Weights of a small GPT-style language model, trained from scratch on English Wikipedia.
Training: a variant of Adam for these matrices, 133M tokens, 8100 steps.
Each number is 500 + 40 x the weight over its row's rms, rounded and kept within 0 to 999. Layers, rows and columns count from 0. Numbers have three digits each. The size before them is the row's rms in percent of the matrix's.

# layer 10 attention query, 96x96, rms 0.111, rows 0-76, columns 48-95
146:514519571596524498495551478527538463491502470471529495454529437616456531531472429461551560483515465554486509484496507520538587484537461468507536
094:455532552572555499517516535535438458493495443478457485533530480611450484496416516502458519491560601570559507496562465551523483531489435501485489
093:478461570534460536525535501431461425494469466430543570511480505488402463495538447550477529490510575501507484393465487497475512537498502606515515
089:475553575549507471457513563548472465486524519492507531498498476525474471539520473524512546519459510502526491467474461501574583484547538428570470
101:504488515489546476466425441535470459485459534538441552503483473497516524505549506463470451480477442432588511463473536418519493478470501480470500
079:600486444540562501509480469527471405506504455535492578514555532470557452445535515536503541436445501500486450499514436443530482467504514464540540
091:427485531516466417478514564522503543480460559515475414460513547523526529495494494530485453516456457530542531460492466531571570502564456456486435
090:414543495492515472472529416514508479504514512537587500505555553508498473397546498502533550511565486558515512438492500488522438463458493495489480
099:505478462522461540458532491521557491470510497499606503474492482500519518543472522395530415515449485471503520472408537424545511415449504436476480
092:527419472518466494597517534513557572516433511517450490451559464517511478535479476597468539588497514554489532518508473502578466553494536520577528
105:422549525516512503478460563464403486467558552481528532511512478531416519523505516497505516486401510576440407428533497500545526544507503465504523
105:527507545492454537477534435464527433508451459516523491480541528500608481391463405484429517433446542499494514388436548530503532499491517461474460
109:587475506436607498516578512589492495493408545494533490525495474533441463471482474574517468432487489537505537531495484477445476520563525470505516
105:527450526514519586487523447512519492504493489534488569518479482501495515497495443565515432505529502512510517462562528475529501512532529514609465
108:541472579471496517498493461447479511489498435567441481497432519464511470462474419465490525526447502447539530470473523473519629543468491509503484
106:488511454499503446459471577460487496500601464451575499562464433505468567501551525465553443504490490427532475524556532487511448490470539516509499
072:482526490472482506514455471499450530465481482553457501585483495457407487524550493517492493529520571481602512544561475484523440528410580524503546
092:477531497474475519504462485494492491456546498520430489494444465454471553489502508547440527500481583456496526454474500492500446570449547593491476
096:404527469496527501517446497456441466543459507454543518515431527427474474508592518456457483539500531461497444551489504531492432537485507524471431
082:425514479523458476472420490516487512479549456533437486435467445426505482549528508514530517468491488409573552505430449491569491497468491469527476
110:457548490446602509558496556522482553506548535481520501570535544557490480472537498493528480449465522485460518475474484428476473501583519461478468
104:467539558549580447466603561566463511473473516467490522488491431538486469520469473542523498520512500495569400485426433499540530456571444458526501
095:524435536495431548486453501484550471491519517500508503550447510485440479511417476546499523487479541516445534508415531480508467477503499622450539
104:485477438432514498534448475446509448538428526563471448497488506531457508498536552484438513422493496488456540502522506498504513549513395464497476
111:447564459459526530444468597432490536542518513504454466561475464458591499509528555514528524552412526506471534495536522455496458499460513529497461
129:577496448428453571515406492500499543479503451511464500534453533438571462479546425506513499548520515472511490537515486513467493490467585491486480
110:480432466566498550562615589505473458504529535505512471491471519562576473446530532502478471552500504448467524533531520515484450542541453521466465
117:492439470569437490441462479462538454481474493501486433480502492497508548575523544460592519438461503501493536429448571543480544518561502533470502
109:390507469522526589469493466546565541500533490463569477548496495487522484455439494538500497592493522525493467520488464498538453528518444530548485
110:489517463472507529505445499488526525468479461517483515561570453567524478587605570505522443517436446493526453485539476435477423493509479516501469
106:462466522541480544592472495506494479464526541511501492509525507522523493413559484466556514491548555489545514474543433507436495475473456499415497
106:536495541556526542429522516442457525481542528591497548495486519445499439510525545455507491564468444502535449484518503468432449441511514486569530
108:511468503583609501462556522480498477522515562460526517523527406563528508553460488488523503521462472574562525462491471495530532533524444488467484
086:484454496426490503550470548529522511477500505479523489527478452553539520540527493502486511531498620538518506463441427493545505521444493497481488
085:505506502448384509564455506461509453514457495523493490522523585464420505468496509500493511448528542445424475543534512546420436511446572492545501
073:560532538552620535467568534487512497522485499444573488547503500511528557487525473503502486556494449543521505469485457475501587516579441510502508
095:499496530511540516486496514572564479477501492490481528440493484510499568559520557530519566467504514486514481473457469423530484485533538537437476
092:525526449499499516416443476427564513486450488548470583487470511443556486512497474469450568494508510466515521524560504569394488564483495466439537
107:494524518472521481516544542466437501507481582435534511545499525488488546491445469514564514547461440556549413480469487500516520460480463500470539
108:532563397449386524554494471509445509485516460528530469404502510408481535452515470500518495512489467471562504484532517489407484511472473498480532
085:494609558456534475475449491510485400458498530463516559493510540461490463526540425544413468469502494478494490443549522530462421475549492526487490
114:531503506510564436487575467480499483456468522595497452455487522455490498461512428455513506504474464493524525500485513558500535472500423546513513
110:484494476519559518471439505526495434532510473482455506461526514578490486441585586524470453535430451468491516446500501520464452578434492515561432
112:496538472478509497587481501468537491616438460529562514453537507462512506405525472487423467561503449485537491519509513563518478494555495563427483
114:461475460487544428518521488480463536549508547489433441500514480443466449436537537461476491500423543477444458469536560488476563513465533504466486
116:512482563516515521454440509514446549504599500509557495451509550507465496508510479515476457485473536510593554456458529538516549525559497487456533
103:476527482518485556586541508514537553496537472462487521563457522492544524440466485515488513546460482560453519429530478464427468519470410493471555
109:518472521453484486522459469433552538510444486547479435551520512471391522449489610567491480559486484478527465580537499552506496532485454447484506
087:440543485437401491523421429498488531492483433565486464504508531407495455518520517485485505536492556394515510519488548526472480478472524542437524
114:450520498477407513496468471560519504431511460540461487523478535459488464455557535505456510531472480434453556496500502498557493494489525531471436
074:500536548609555525472563549516564495573499544473543546502497504542508483480503454500473523518500497547549451466567421484493560442547468460523495
085:513455547561527528498546499476470499481546583436574515459498526536514499619466496553502540580470521549551513425515412507549524536513497481497480
116:550440514498481448452515490464527459501471506521553561461525484492510554654431461574596512508511501575517593521431577545510470515560501449493503
097:563474465473550510421485489480491448513510424520558525453505440513514484459529545525553499596438410503530494425519498449533500480518464461487531
089:509423479527502451471489443509549459490502519524482548464522465536508469396472561469448571499506506442510475550521482516529421427524518528506481
087:537438486523506488516555499471570499479385498476584541442473502517458582501523485458522531572516523511518539534471469526483477469527454519476492
116:546503490571507471487558497511444518510584522489492493476504478531545562494456468577498527460449475565544473479547492502483525520531466484530514
112:522445510434487456490500512420463502430574506443514532577479493528509513464491468516460511541473548504549444455532501476436488529455498450469547
106:560411531530591536447557461485492523511504531458476515420385448577547517472498465458479501487499451536521459508502523508523524475528521479522516
112:445531505519485527424521479450488525472484571560544605519543519481532508472479530552526509554561527506537518445467458495476600503474494462556510
105:474506531534530515435527421538515544514500458541472524543544493494445551550509559478418530550523512495503457477510466431494510428444483453555550
114:464467579536536487462490508485475523469504515571496512481536453505562513553466419578473485464450437440455573508430559515488536438471468426513557
095:570479469458496509546573505451542411545478461548550434513513478480487511524513416497520500535491481478447561487413464495486530476541494585432504
107:544507498617520487469483496481522549496467441523482481514465492476496530492618576479527477402496488529504533540567466446577468478491539463466492
053:448466475460463466621474452499540570498484427504487484458502591548468477527487523489554539522425520487523508529497531490478481513598490486463499
085:540544468457523570494472440440500447490484527471482570545450449527536575527487520455489498425518554541494480488554530484508472451398523545428517
083:551495534499587466429458409457539539467490544514480438464540509508487485507538485478530509580535429465462563502460517531475504522526508436519413
083:517435555516513448449501433486559502480456534530511481484548517506505528507484490534497517573486449526416557518487448488472538489545516456517453
083:557505390527500459507491490502476478504573533424614531518514428514470507489485497513527577475477499512506516471475516490540487493484464464517421
094:499489488526474520533538627575432505532573529477492530488444541497521497508474562502511430520507529542597537574493518503477530509496512516504544
097:478505493446500534480531467504547485539465545571516557509454511500504442455494511516408483491631490473431508532526486495502472534507546568556531
111:519499503457553526401480391513529491497449479531442521529565458559550538534515402506511449495499458514417479522526517478508446488471497476461425
085:528468543510456473529550579603538505515527462498502486457607527356490435575458475477434477554448538468478499524441572550532475452513584437529477
105:425578446501463568527515472464563499524460496516483509499529568445505426422527532448432551425518535472480497482537571453471476529498563565492546
110:483557499479499528479508514452440470470504422542438473509513425542572515502555456516511452504518485516482386532564453508486470486488503493513442
088:444581470449459555544436540488461503503535446475525483472517488552515446498506486485454546490473556513487443546514523516520598577488570547513543
109:482471510538477498492506493530394489521482514503517496575486468589486488548483456508551484494441540491573465473624475477551535571447508535530495
# layer 10 attention key, 96x96, rms 0.106, rows 0-76, columns 48-95
094:488516548515507417498511482543482489466555449450512513490443468473467577524446494525530508520554474573527484507528456484497543506498510465562544
078:423502466479473449536489500535502501488504442529520481507425498525485496467476510580569529512574499523514506466563456537477514528497482538581554
100:387548556475503476490546523550477515502501496539449510504507512498555513530478494463457417519512526572598526494510520391560488565457440484467527
069:527471536473473503537482530461444494558569486491471485522496400466500525561463499524567460565517525503535528550550484510499443521525515469571520
085:530487498563502605432484543536517527545495486527446376499493556475553514501589502510482504494476481469451482541506487491554489508494537536504504
130:476546510508534504502523536490453481528557426445495524480425513447461548432486411531571493566527488516498481498558472465560485432522485461529539
096:523513540459551470493487457478525488511483470451569490494523483496470528476501480500486458518506448491547516548483467505485444584559510527506488
116:539460519491570551509505529472437442445547560545477474476571534539494516472558518453486530464478500503459464486438533483478463441453499490498483
111:519523484551417585494471578487497509530466552512504468495502476461528485488562537387467458476519507497469445566434517536529466465477523477409489
159:512478431474476550475462486453516496454424570512458462481522555473504454509547536478505503487470512462502546540514541484438504531477562448464442
106:487528549466445424514554441522488467488481473605493481463485473580488486563556475553473482563509546537535482526470510503491453505421544559518502
114:480523475516487529519482515509494521539520548509544517531490602530502513485463440428536538435470533466467459583459451450510505495505450523436526
112:540498499506487443522497477545480505493493407498450442481547501497548439496494447502510536536545472506532536475506486470495584520532449474575511
110:466510465493511506530523523547547495496557528523523480459481484472520571508480570448479474510505468530588529496554470471515616508529425528478509
117:480557461468532557471568522541569521486513578511555510500438447532509485570417472470501512505474519420503515599498449506461478531497516520447485
109:501552494509514391507513454486461596456551554517559463511469518496506432534470543487433442505465468472485533461434497509562467452412582553571490
095:507521538558515487516586459505520504552496465466531507447488469620487564519484484494501527493458434551463470480512501483545584460604446496508541
100:491465455549469545442551494562528523492497499549422473560567532539507506548465510470456474457489529477534496480569516566491503546492466463441506
088:485417496503443542505527516504505515528467444459495410551538541501524421570509526481474512509500580490462516511438507447545565491475508449485512
102:521497518562503577455482471471534484534444499539458477433504520497506502536497544434518437514434476506530489547417569505508399468473569504468437
130:519559488483528427615492558572455481541549560509471551572493401493515493520498485518450508463524515488513494475483443521477480517487441497518492
066:470509496522513457532473496537418477489494504545466463513479477461575458512512476546443539515543434535589518508439423437491532531430503522526465
084:515522544467519529570494555469435558464473505524471599601479561451503490518543533449471434496525505502481463534486501486398454518456512441425536
070:491476476500493492528538469491613471547432514607501499490568505499503494490602524465496535510488514512444493470483549542498463426520453545507548
085:581408498472505472460565553494433487531509464430466512486536485522469486557473501545509481525522474566500419493491519581485479479497534483515491
062:488474523538509471479497470469509542481488484423521541517447519562515577521471493479482554438505492556505435517488493452509488517510505488463517
111:467413488517457476481447467539450502424488520456526506423467473485529492533489510510504486553556503553504442526512479522577542473571474437482559
118:540535455544423508440530519482531531557473492509454574432555484471476503454472470485489438480471534432448456487482583491471498512450512466509453
115:473521468470482516612526556542478507491531525532466477536531530501475506444491522366517516416551497569567483559516462564461486471497549430532501
118:511522471501548467587520475454482502522478555523495509494430553435519440505578484501468473378433473536479493463465509521506487511480555555542437
111:523502503503498521511447511546493490469497499506511539497487555531565560500534479557571426565486477509466452516507450496519494557438461500513494
111:549481529462523536440540522475457416544498515487560520432428474548455502542545450473490483425516471579490455552494487510557526446515446574517496
100:494468532504495432503516483468493453503533469481534514510504480551468548499457461511528543468526441532497517503519483552567540544524476535582552
086:495553557533500475531517597541466496479540542436457503518452482414520454439497513492543462485499527609522514378520528441501476497497434533559518
066:464508468526523549477555533525484473457513522591460412487481523508524426504543485508498493479490596439483458485471471553444447487494525527484421
073:491490559512458418430439474524474482529506491446512559453515487534451551563480449564503564508478453491514513557502555521533491484509472488547556
103:463444497475503449528511557521468482467572453551516560506454451479470520491517445481544471485445459436503480461602497539461497523512565549513486
084:507458515501465437521534422485550462499457482573491460558537567493488466357431540519516549507518469512556502562526472507511538469444496543436492
082:479510505532502507547423481461467506525532547426543517515418508499513509541503494464455549452490489512540547580551485510565446578491436484519541
073:579502474497515459522486505475529494590525487512483480557509498537520444516447536461499479457428465542450523532489442473447510555541514481491546
164:453466543515485460497462462538510485511531419495493534484438490520473525480462474522552540457528470557520457497519484535550521521545457495601530
115:580483581483509509499485515488459555528501524533423512543542586565421506474476536482471492456511527467437441523436509511533476377466561480493446
102:527527557573498487480565541520430465477525457467547483490540398559470503545447435577525511581483443534505473508475398422565537479560469504511478
117:474438451492543503462460444468534473499473537499523461557544542534444569556482512551529582497519479581512556501455538551511472538434519474532524
117:481448490470552502551491487546539560442439457542492452513472507559514461501471495478460556448502546506453541427533515483483517446491430371500523
115:513504543463492541516425519606534568545487470527539544466471563515468536448488472572618493540467518502548488521499485447436482491491509503445459
111:496501432510468498567480521514383461531535478542518483488506510544414513455515529493583506501517519522503449478420468476424491519541493505496508
110:501487557522520497539441457406502426483504467536598454452542555552522509537471517518519490571474482523458552489565515487544478504489542553504559
084:533514513537578539508551510508499506544496493485524492507525481509553518487461483530460445527493531570494503478600451450526515500495515427544470
100:548534465467613527508566539561447543468527506501505488506525460466465514549527471451511384525491544493557471491495478457454552509442545480429437
086:454507488480470441479504441510490432473562521503569487437502524487447552565463435547513554502534503491478504574484527570511544413530475541511545
073:550475504497465440497432528511442426482491436545524525464486484429464486495521506525519554517569485503504555469491435473526511524509445521523520
098:522519516554406536546468448501478437498391527512442577518468469452521528467474536535521513551507503517504511466510527599487462544472521570516507
109:524452485523438456491452476533527417510513503440523597571540461574463559544479452486496546481445420482435487514464491486505501558554466520510543
109:466472507451511499448571515410558500500496494572501519566537516497505523491471479510476485441501503412503529538437533482515500407508509532446435
099:522514527497459458513494479532471473520513496500505551476530501476472474541479444533513521473512470553424571488499530608530510509524470523537508
057:521542523529450514461462498472533553525488443535434463456534483469490423452514475441487536443446468473471461499485495523488535493530503487444555
109:470484589525485421505430526513466495515525490500472506528462523502480444449506507458519508438537547535505511465478407454496513524594463517549531
116:502493481502480527535477475399533448522487554402515508503468461474465489482411514518525467416519482475514517476501484479551503395514460535485545
113:544520509569503494467512431462504471465467515520482500496478513438527492515416563460474508498469519467577527595547541491415509464523503512488534
099:493510503540476460584482534537531501418425592506477492483519513505564502510544549501556457538553540497524489532453539475446560411515493535534538
116:525467534588492548549458475502501570534475491505442429479502494446510510452507556528524487559468448450480460425504455533489528456523514570494556
095:444476451522456463501565468457427514530493502485521461454513515524489565527503493469505484543455504530456412475464544566495461546513524519536523
114:448487471518542456512468510459534495523496489531505558381519474585537525526481570539529486506584440556517470543578518491567521551491560496503512
076:401528513466459496561513537579471486531490476418528479490506399546414492497462547539537552487524524503504511503479522561505476502496484569506557
079:477518538502476463517569505527480473570467464460498531468488420526500555476490481533505512510502454517476481475482549516518499516542511601575497
081:477494492512498488485479544432562474478581485562432491558469491434467487536548487424568414495512504515463463410529440481462499494511514467469467
082:530505552394445524427488491471516526414472527541440488529556529481531518462473469490480484486472499470466458499560466491524493460527463461513467
088:509551525555528507541546500477534483589455572512575490478390438430541480528554543489426476542457526486509554503482478496460554517448504454442571
077:406551449581442542496502538447450512492509473480501532450483451448572582501472494473584601488486549536511518408532522552494482540489510493540508
095:449457466427529485489539482460520518462499437517465480568527426529501526468476450516543515451560512535496489450586521458535498480564519590579474
085:494485504436498487499553487508516485540515529506510444462506497526466452511525460484533471480509509546478412495485499453522485420436549542476466
118:471531477487536501465525582473438515488467472485518553495485442487516509526449455552506562474516512559491522518468460487599497552562410513555475
084:453502546513469486553516580557518523572532446436497538492560445520438518471446507542497513441554587502494462482509541389477566477528483602476510
106:519516493421512549524490525486537455474537433498528540504477540573459461481492532562578504496501494506537445480569451495491476445508575582493514
082:476544488429417504585514549529531508534552491537507429448513431480522536492456520485452556491516502496482439507463503459461494479532447610481489
102:498517497521418520545529475521548433523513531463512435455504547461484516492490466542495565537514530545505537492553542516481524439526452523468532
# layer 10 attention value, 96x96, rms 0.0862, rows 0-63, columns 48-95
107:519476502451501504527507579589506440511499497530481484471421479555471472512462452438513517440520502529514552531490447525504517516506537525429512
113:454455480502480484435490592473534495447483586495476576476498519444472488497527515511397491496480471525493521479447568544456463565549518568499569
095:544445542495427523455528443471469490513438495493536556499524524473513530549502446545537505473524455488398477483499502525534517448457487518545450
104:459492491472426566531491449490568475437426456498524427426536539455495465526495457502533504482553467543425478493522550484466503454520509473492517
098:512428499416535487524566524504430568512548528462519508495443520481506551497501445499439521509527592497549451390537522520473460532486523465491462
100:516516491552540514545372473491497570512562432481476488494554528502462497456529479574466424507511500544470471578517489466507461490521488496514532
101:443473514542542591497505487466493590547474481480532461565426462478484517492515582446517471472506441514549427499452533501498428512549489489535488
100:491405491520486550543450573533503498476556523435558497487458414506533462510495563502499527565508556504503520508531508494493532473522439437506547
112:576473485517490507553474466440494440482434524428436467529495534447496527495541485519558543485503517465490463423480518532515493447521545455531475
107:535430467480488460475493518502472561477462488509523460521536467518545489521441499468501554518423512481491492504442555519457516537441473491496504
098:472506483446449522489440435463543452531475507523492444438469484488538487518482506448527502478507407494488478496427562480448481574473484493476550
105:452445534527552496510481468439549473455425495574471520490564479453510446547509493545566464463528501517494464574511469456447460434547533458514444
098:459497478481562471578479509476501493485452508542598539537589484481495471504484434532489482546506491480424427533412469525476448450428570519513471
102:500555476498525550496527474468524474588522477494495478494482485424561551472454422493423432475452467498483537438509591497498531467477468564497548
110:458454465540489514481468493505542463506445473505536547475552505486461482503459505461503520451435447495479489423520563512482535517510462497518491
105:458547494513535507488548506429511481421508487502541459574553469471418527537580512456496522520526512469522434438417488508475562523521400456469488
106:563463541521500475573503523465460488423541544490482494553582501477425491510531566535435515506504526483573407545516481535525470446486489452510455
107:514526497557509461494445516455474436499470468451456527538563458449539469591507517548487478442546532487524509524479518468556505505485545511458562
102:468460523526494491536481487520525588500546490480485498476497515425452460453517557465515465444564524463543486588574501628539500450513481521449517
101:540460492514502520513581619556428502456516508494450388563507474531490464542499535556429460495473513460509535577436434546546464486466537565513445
111:495492509451488426558495544449513402429485539488485455541540483478526478509515539514483531524454499486517479528482490540435472477506396544539506
109:492484509468518539510480503440441522544580477502489511450429500442519555492536525463497478405462478578594483497448475538533445477503422489494444
091:568485500458502473528525516551503457517496443495493455510513521432514527438475445480553509556453470506451532507414546447456523581473504482471541
101:576486524538503433437500485482530563468467503532558474492479524532457460556511491550484455452435538540569489561460486549515470458521564449503438
107:505479488452501499502495585533443476465551495496452507431581462501530505519487474543406402451556506558523500494522520429454444499428525499459492
106:540491517574526470439524538559492476534464473568540504494572543471576499607519420586488427485505511517472478538422521457512462489536513442476504
111:580508533420493563522471481491484441510522534448529563558528531547550503470466482520524451489513521552503543503478489432497526547407474452510547
101:597457471548485502456518462487513523456500487517518520418461502501489422481516456485493440484548511539502429468503598565459622563461459466454531
099:480517486444493523553527463498467539604496497487541474502463524555514502538475484498394450466529493494457518506449525426505566471481525453452579
107:468501503484516559456461507461522502527532519510475505495426475515526466477482523486483485459519459439493438470527562541400437498513517445505526
109:430482487568507523502520472429501437510484516448532562416466450484533433451552532513460462541532561495513484498383498463479465530507457534425476
109:512494470512479476403503469579497528495469464555467575542491486447501500490477426492443443481517503508520447530531446464525532482491498434490458
107:485547538528462546455479516410494492455514568456439526544532474550478525530580541525535438443516524497552495497474560509492490499497522484449465
123:575475566511456466531539530521517456534473508522470394448465586513491399450553486476469480533483488564486510559475474486516455483468553556494464
116:492559465482473518550494470505493470504554484502528461468518482429537464466437517529532564515507492501499486640508489549539486531517529593557516
119:476470507430568536503541543479495514461376526468456464454596587487513469475534490511515512498434506561504527434461481469517500486539543459464516
099:467431486562502552512504477537479458388500438529433525523514449439522523494552481591549466530508577480506478485536425512430519469502506448521535
117:500540483477527492460504465490494493429537529470551474512470569519527540559496471504514536586534520469477465438501497569524479565440542523587524
093:514585517484550551427455569590493458433468504470429511529507474424472458474511507526569493494497463457484505463438453487446448467497471510558497
110:443553450466581399556453424482521559515512551425522499451513565512543470529440516461468549520450476510501464532505503431541511477419474484493511
102:585518541559523513485478534477475495481514518518551486558501542445459500473559503447530523535448503521452468494407479406529496418530498505464466
106:436549528565467558509452546478501501452497508534473464525520475423471482471540503538579491524550553474443440497523459470564584476487442505516464
102:477643520525537532529444542506479464555533547510490469516475467491456505460506474450563515460473468479499522450469472494504424510532464537554481
104:543425460505512475579484509477460428505511517499476549478450493480510520528470556511425523441409512520533521517435467509483529376524477551457554
100:464489475526483440486478562469489558599539505584539433531503460519495503480479587407467548537451488459488490481533546532539510437538490529529430
106:511458492490535414469485481449483511434497507456599503470490469507558521526536558513484530447380472468510487467482598532478477537408523465505475
104:563514522458490539447526440475450504555516513496590481449474426501402480529504510499483474510466468517513436500507588539559456543524463535515430
116:477455467470457441563494463435539531550546530527541474478530440551413604520535570491526555506474513534531513511566439515458497515495464555510516
097:537488520506524499502433510566490493521480483546461540489493512503524411555551517512484404533527535514551436484528469435538530522550483459496487
113:503437542572520506486422470473558551503554504498441521471513451493420446461504564483487528536526520506495459483565537506523497528528522469470462
102:541445492476528518456496466514517493449525506481453569544576463442515459441514533571489458442498493526469405472497476499443558503492493447475580
101:534452447520537490429522502416534565574518539519463463587472472487519462557499478530549428566485511472510552439444541557505517488526547562537487
102:479558510502474541480476456488479443443550513487439479545526512441439534532515484526528518415554490501454488542547479468519466507528516532511521
102:548518482564563572455515478515444566482535411546514515502422504479503452501558497418505502549540531503462481472488434528494478604442484475493492
102:584418530543531520556539579477501534433582508536461505515489608518579508456510474502532479488566485480455447491451478526486503452436521487508470
102:451413553518523528488504487500541548412495504432486514526509554490534405579485525536515422505503491449498537461474433506531429534505495463575495
103:490484521449517509470525519494444530500548464448478485567485517513456472514503392454523467530549464454528484511448482477511475523527549499421498
115:544441529553489492570461531474527437488559468555453517516452518480580436513436436530512506461543544500510496484534460491484430581510454525553511
101:593544503461479536538494418536543530430502522490509516485465517496545512562505459522473480463591528557522443531548485478447474526458532445490565
105:574425474514585528519487533505447480451534461534496437481477500510470452508522447518510571462572527505522495573506437449491491530595533461474445
101:529530500483534536545534536502556477390517564479484435484451578537439484492434407546549514485559495527435539481469520465491522524504525497517543
113:528538436448548458484535443561500535473465510485559435440465442448508508545457465400536514484490465528490545492447578480482506409586543526525542
095:550463504486474500588470530533558430515503443523505485440482523549553546553483519532524506431461489461496540464554522452493437579554440489511542
086:487431539521536521490452523520523582456469451494457459525515545513486516488516447450527499594448499570499595517498471484519422518534513502525522
# layer 10 attention output (transposed), 96x96, rms 0.0868, rows 0-63, columns 48-95
098:453511464539482472530491572543582444488491506477461526507527456503477459535501511504477555526569556549469453537531533533524503492469506533542580
105:421438562478517563524535467416469424544548545490517557504455480459502536509494517522495479498464512574505525584521442541438507527479485524498484
091:503492522528544467497402482464488547486516497494498467499453503510532574521483505465604396496488476468491590507485463461531478472459508462523459
105:455456519538481549502443467535480486468511519472494533537473489468533504481556479541541462529554519450546451507530550502545442516515521491597411
095:515501487534425527557498545553550450495525465547505479472562539544446529499486497452510551477490515469497550456418564470481541574519512529459511
096:485553466412526540456501469617425470478513447488522546495436474443513503503523455559480495524456513484541481536539474490487557462456509430491413
103:503555558498485487404459504490521467499509444430529552527516456472532538444476512477569422499473489553465471516550469493465512558508500458525533
096:498574548469442542527527512491562531512489496533502484529613489525475474439445497474538592488433536449534536571508569489517534557499502540476551
107:452484486564491485479530481476442512453451497534517519464485526491502552460461507486500506512534503503510504468505518503529540497490484505598503
100:509473452530483543508535481477507520535476543432524521520452506490480521530470545547501528496444534557499545573455579578481472527440442517472467
099:443532481505430487476476503508479477478510532496539586580500539476505509476572520550536452552625537567527453498565504558524490513503535519566483
108:518407479454588451414448445457501500547469515448488513489443452462521512541480532508535469538510464456495454495544476494540489502509484465512476
094:563413421430578465455495475570487447505459520492480545450453490533540567490447513515545448590493468535513463425486500485523497474451425479507520
104:495549574506453551510514585525477505481608530524445527580515479514501572514567514497476477535533580493539495449550532496479484480451491474536544
106:450434498550646502446512453492503513485465568485468496497520482460528557483563510521460437478476454484594524523482482547536473491468511540517538
104:520481503501586474463557474405542483474519499468512543435519564537519461516430500452539535484477531496516501458574418443484482509497429531523521
105:572493471503578468517528442468458456499450464507573553392518454475492519514464462495496550488474471445468508466486490472484530524427447520488485
102:456536520492521501468510500480536490509478515418476518538400503443509558478499490516481558584533436479467476524525556438428533446483496516554543
103:506640546560428478563486513475475466512499466434480534510479487463521538475463471491478545545437506471465517442490575409489515517482502544444484
096:546495506534457543561469583499480509515488457478535537416522436540523434507424436569485462496489493521505484532476528483514499483480526492447535
104:540419441497566597541511446440413476501501492477478535471502524476544468500458510512488532512511492506457538523580514452515520559488464504532559
107:509492502489474443432533520490441521492489397483547495465515505474520540505514484466485563481511492547440497477508408521524543510512497512492541
092:511514536494493484508550533508501570483581539568437599597462493478394486500494502457546536467468509517578499474521562543480480529573486519508519
098:556510512543517553474456494408526503506479426465490493442468465496533438487497504503491468519447444567492489559474518458524483448556450447436506
108:507527498483508502508526525600509495499526541476496484517408518513477530532501432543471527477560498540498495542565471577522503585433494468425510
100:472484501468537434462496518557543498557501536492511447528426410446438539559534443526535443569503443568523466506500468505490530506487451483504524
114:531560499483486429496554458567588489494510492591519535575547453470444534526474512517518588499528550487477492508527484547504525493537498502531544
104:470535519568509470525539483467584502585560512542552511507471519555464545504536510465547519517502529538496476480515577526492469453470490488500473
098:492625520535385462519452560550567483451548477469533570559512521504459535553529550522499549479548544502571438500470532549487507522433489459503514
101:502523578508503471455489503533499521490517493423467469528524509481481543469556521553508481518547530532506501490510467546494559535422533445532541
102:450501518488513389469566492508511518525517488423502504528504542483547536489437490528510506571524500533520487475495501528476578488473482442544535
101:534489550513458480448433482545567481546498518436501454354431487505504534528499489498514413526425428476481535490501494492502414478566523471487474
100:481483474466554498442555476433566464480409527483495509517566523509514423488485472553540506526511557509487504493544481491488571501482490483523483
120:504465482529460444542475584567436454503485530516485498484447429422520502527553514542491559407465508485532450503511530517458470499524515456533439
111:512571435431526550473501480453435504488502517494443479523595417495457462492464533476460524508559422447509515546518505526476470518473515484457508
126:567491458501479476496565507521511470496520524515508499582503491507526412498482465474497554557533599520499472504477472508519458437495495486586532
097:575499543439622466516488518499499520549556483442525505505476476531509528533472538578555492500500502481480543505512553440514528538479539482441558
117:531464479464488510462525434462509565471517455483527509469464503407464481479504491535502454481496484533447527476484478441527445502492459585536501
090:517420550465558495548521536521475488523531494527492441472491478490477550500449520462478527506530545587431505504508459478533523540508461493391597
106:570537456549411537514479468481576536474544560471487516544513559559532547462549497456533529476490494473475436538476503522493467518502434501469538
100:501543490474517442516488608537510512492547484478482535564492471562515506495522502531558484517470589450514453496511505492458532465506442542508504
095:530526542489599446485502561508541479507506486464499520528552531570461489447438461484510557488504532487540501497572470444461527514481481467503498
095:477489434500548467503478493487487545470505497460526512520415450496588461471514573499462504484487512555428463526507449446535598512511521531487521
097:506534453489530495481444491474495534459484584487485480511509468454479531493536525536501476542554433487504486454594607526435542511455511543531503
116:479473559545455540538458546485514511514513491558506524499476502519475484452491542448458430519492566479538455455524469460470496497449561533550442
116:485485515522536593543513515453534463519501474569434533543457553518498547527487481530567509498488569554504547474495598498512474493506475557525549
102:382501509447507494478483491528477516507444477511492496544473449476479439482515516443512474508513486562510523503514551500452547496570500525493567
108:513502502527453492521484524440490537455521458432446508550479532496534468493541428488549489450505459473539461488542522481526544569539529564489440
092:508473492508537423448494487506575475498466579492552435434496512501537525454507474487554505596476458486543473510530575461503480509529482527506513
112:511498535557467471549500490439539481443503531425525527442506478530595471495490501520533460552525539530511464535551545503492520503422534533515511
099:585523487550534502521493464495466495437578501520463532414501500526583491471506493590570519582524474483461519510529504538552507543540459481477517
094:465419567459544527513514502478519557483478475520569560478468515455495483440520519449503426541498454572516480456448490461507521496466492458448497
106:563497498507521481401535526445395482473531465481542521455483504519456451522519445474472577520463454465493555504482408465496496535549510507497508
102:523523532454560522411546480427518463545484455480534483506464455511556501523493489528441497521428522493528531521511533477480504488476480541480515
096:489495491476551462512497518485461519528487463518491515500489479485486553414523499545493482559400511474536431423477485493471454532516528528527522
104:491531497506571486484552481496506433515509481412479541451518470428517585474483450507513497512476465575527555486450494446529484530421525559468583
098:503525493496430459507493441523531513468469489500553511487460567492502481530518486491511509531441526459436505539471476473528500501486482470394497
120:460492495552560480473436423477505479510476488393553521483457446468520577502552555507511516496482431480459534530522526466519486517491532502513514
109:501522454502530529424496391445537474490497484402498468503539490532489481507484479553539510513492428483482529548502550508489484523509425462510475
101:461517526535495438400492539471476542490468445539565487478474475490485413540515512485516511565444458496517460512526558543535410495513521542504510
101:454456452494538494450498464490467422501517500500514569512517461475447496536532493489486540423510475555503502528405443537586544532514480496534428
110:447502453447503532516549501495446535471552567457443501520447553487455442496469519442508416495518438567494468533470586528551445510476468493478462
091:428472501511490512499477457481500514503525511536477486487488465497593568472574468456500497472528386475515499528471525450541534508499594548520531
084:546549404539449457485584556510530490502544531435458514460511499502541483519475491508556446491494523524486502560476456594584498445479524522495480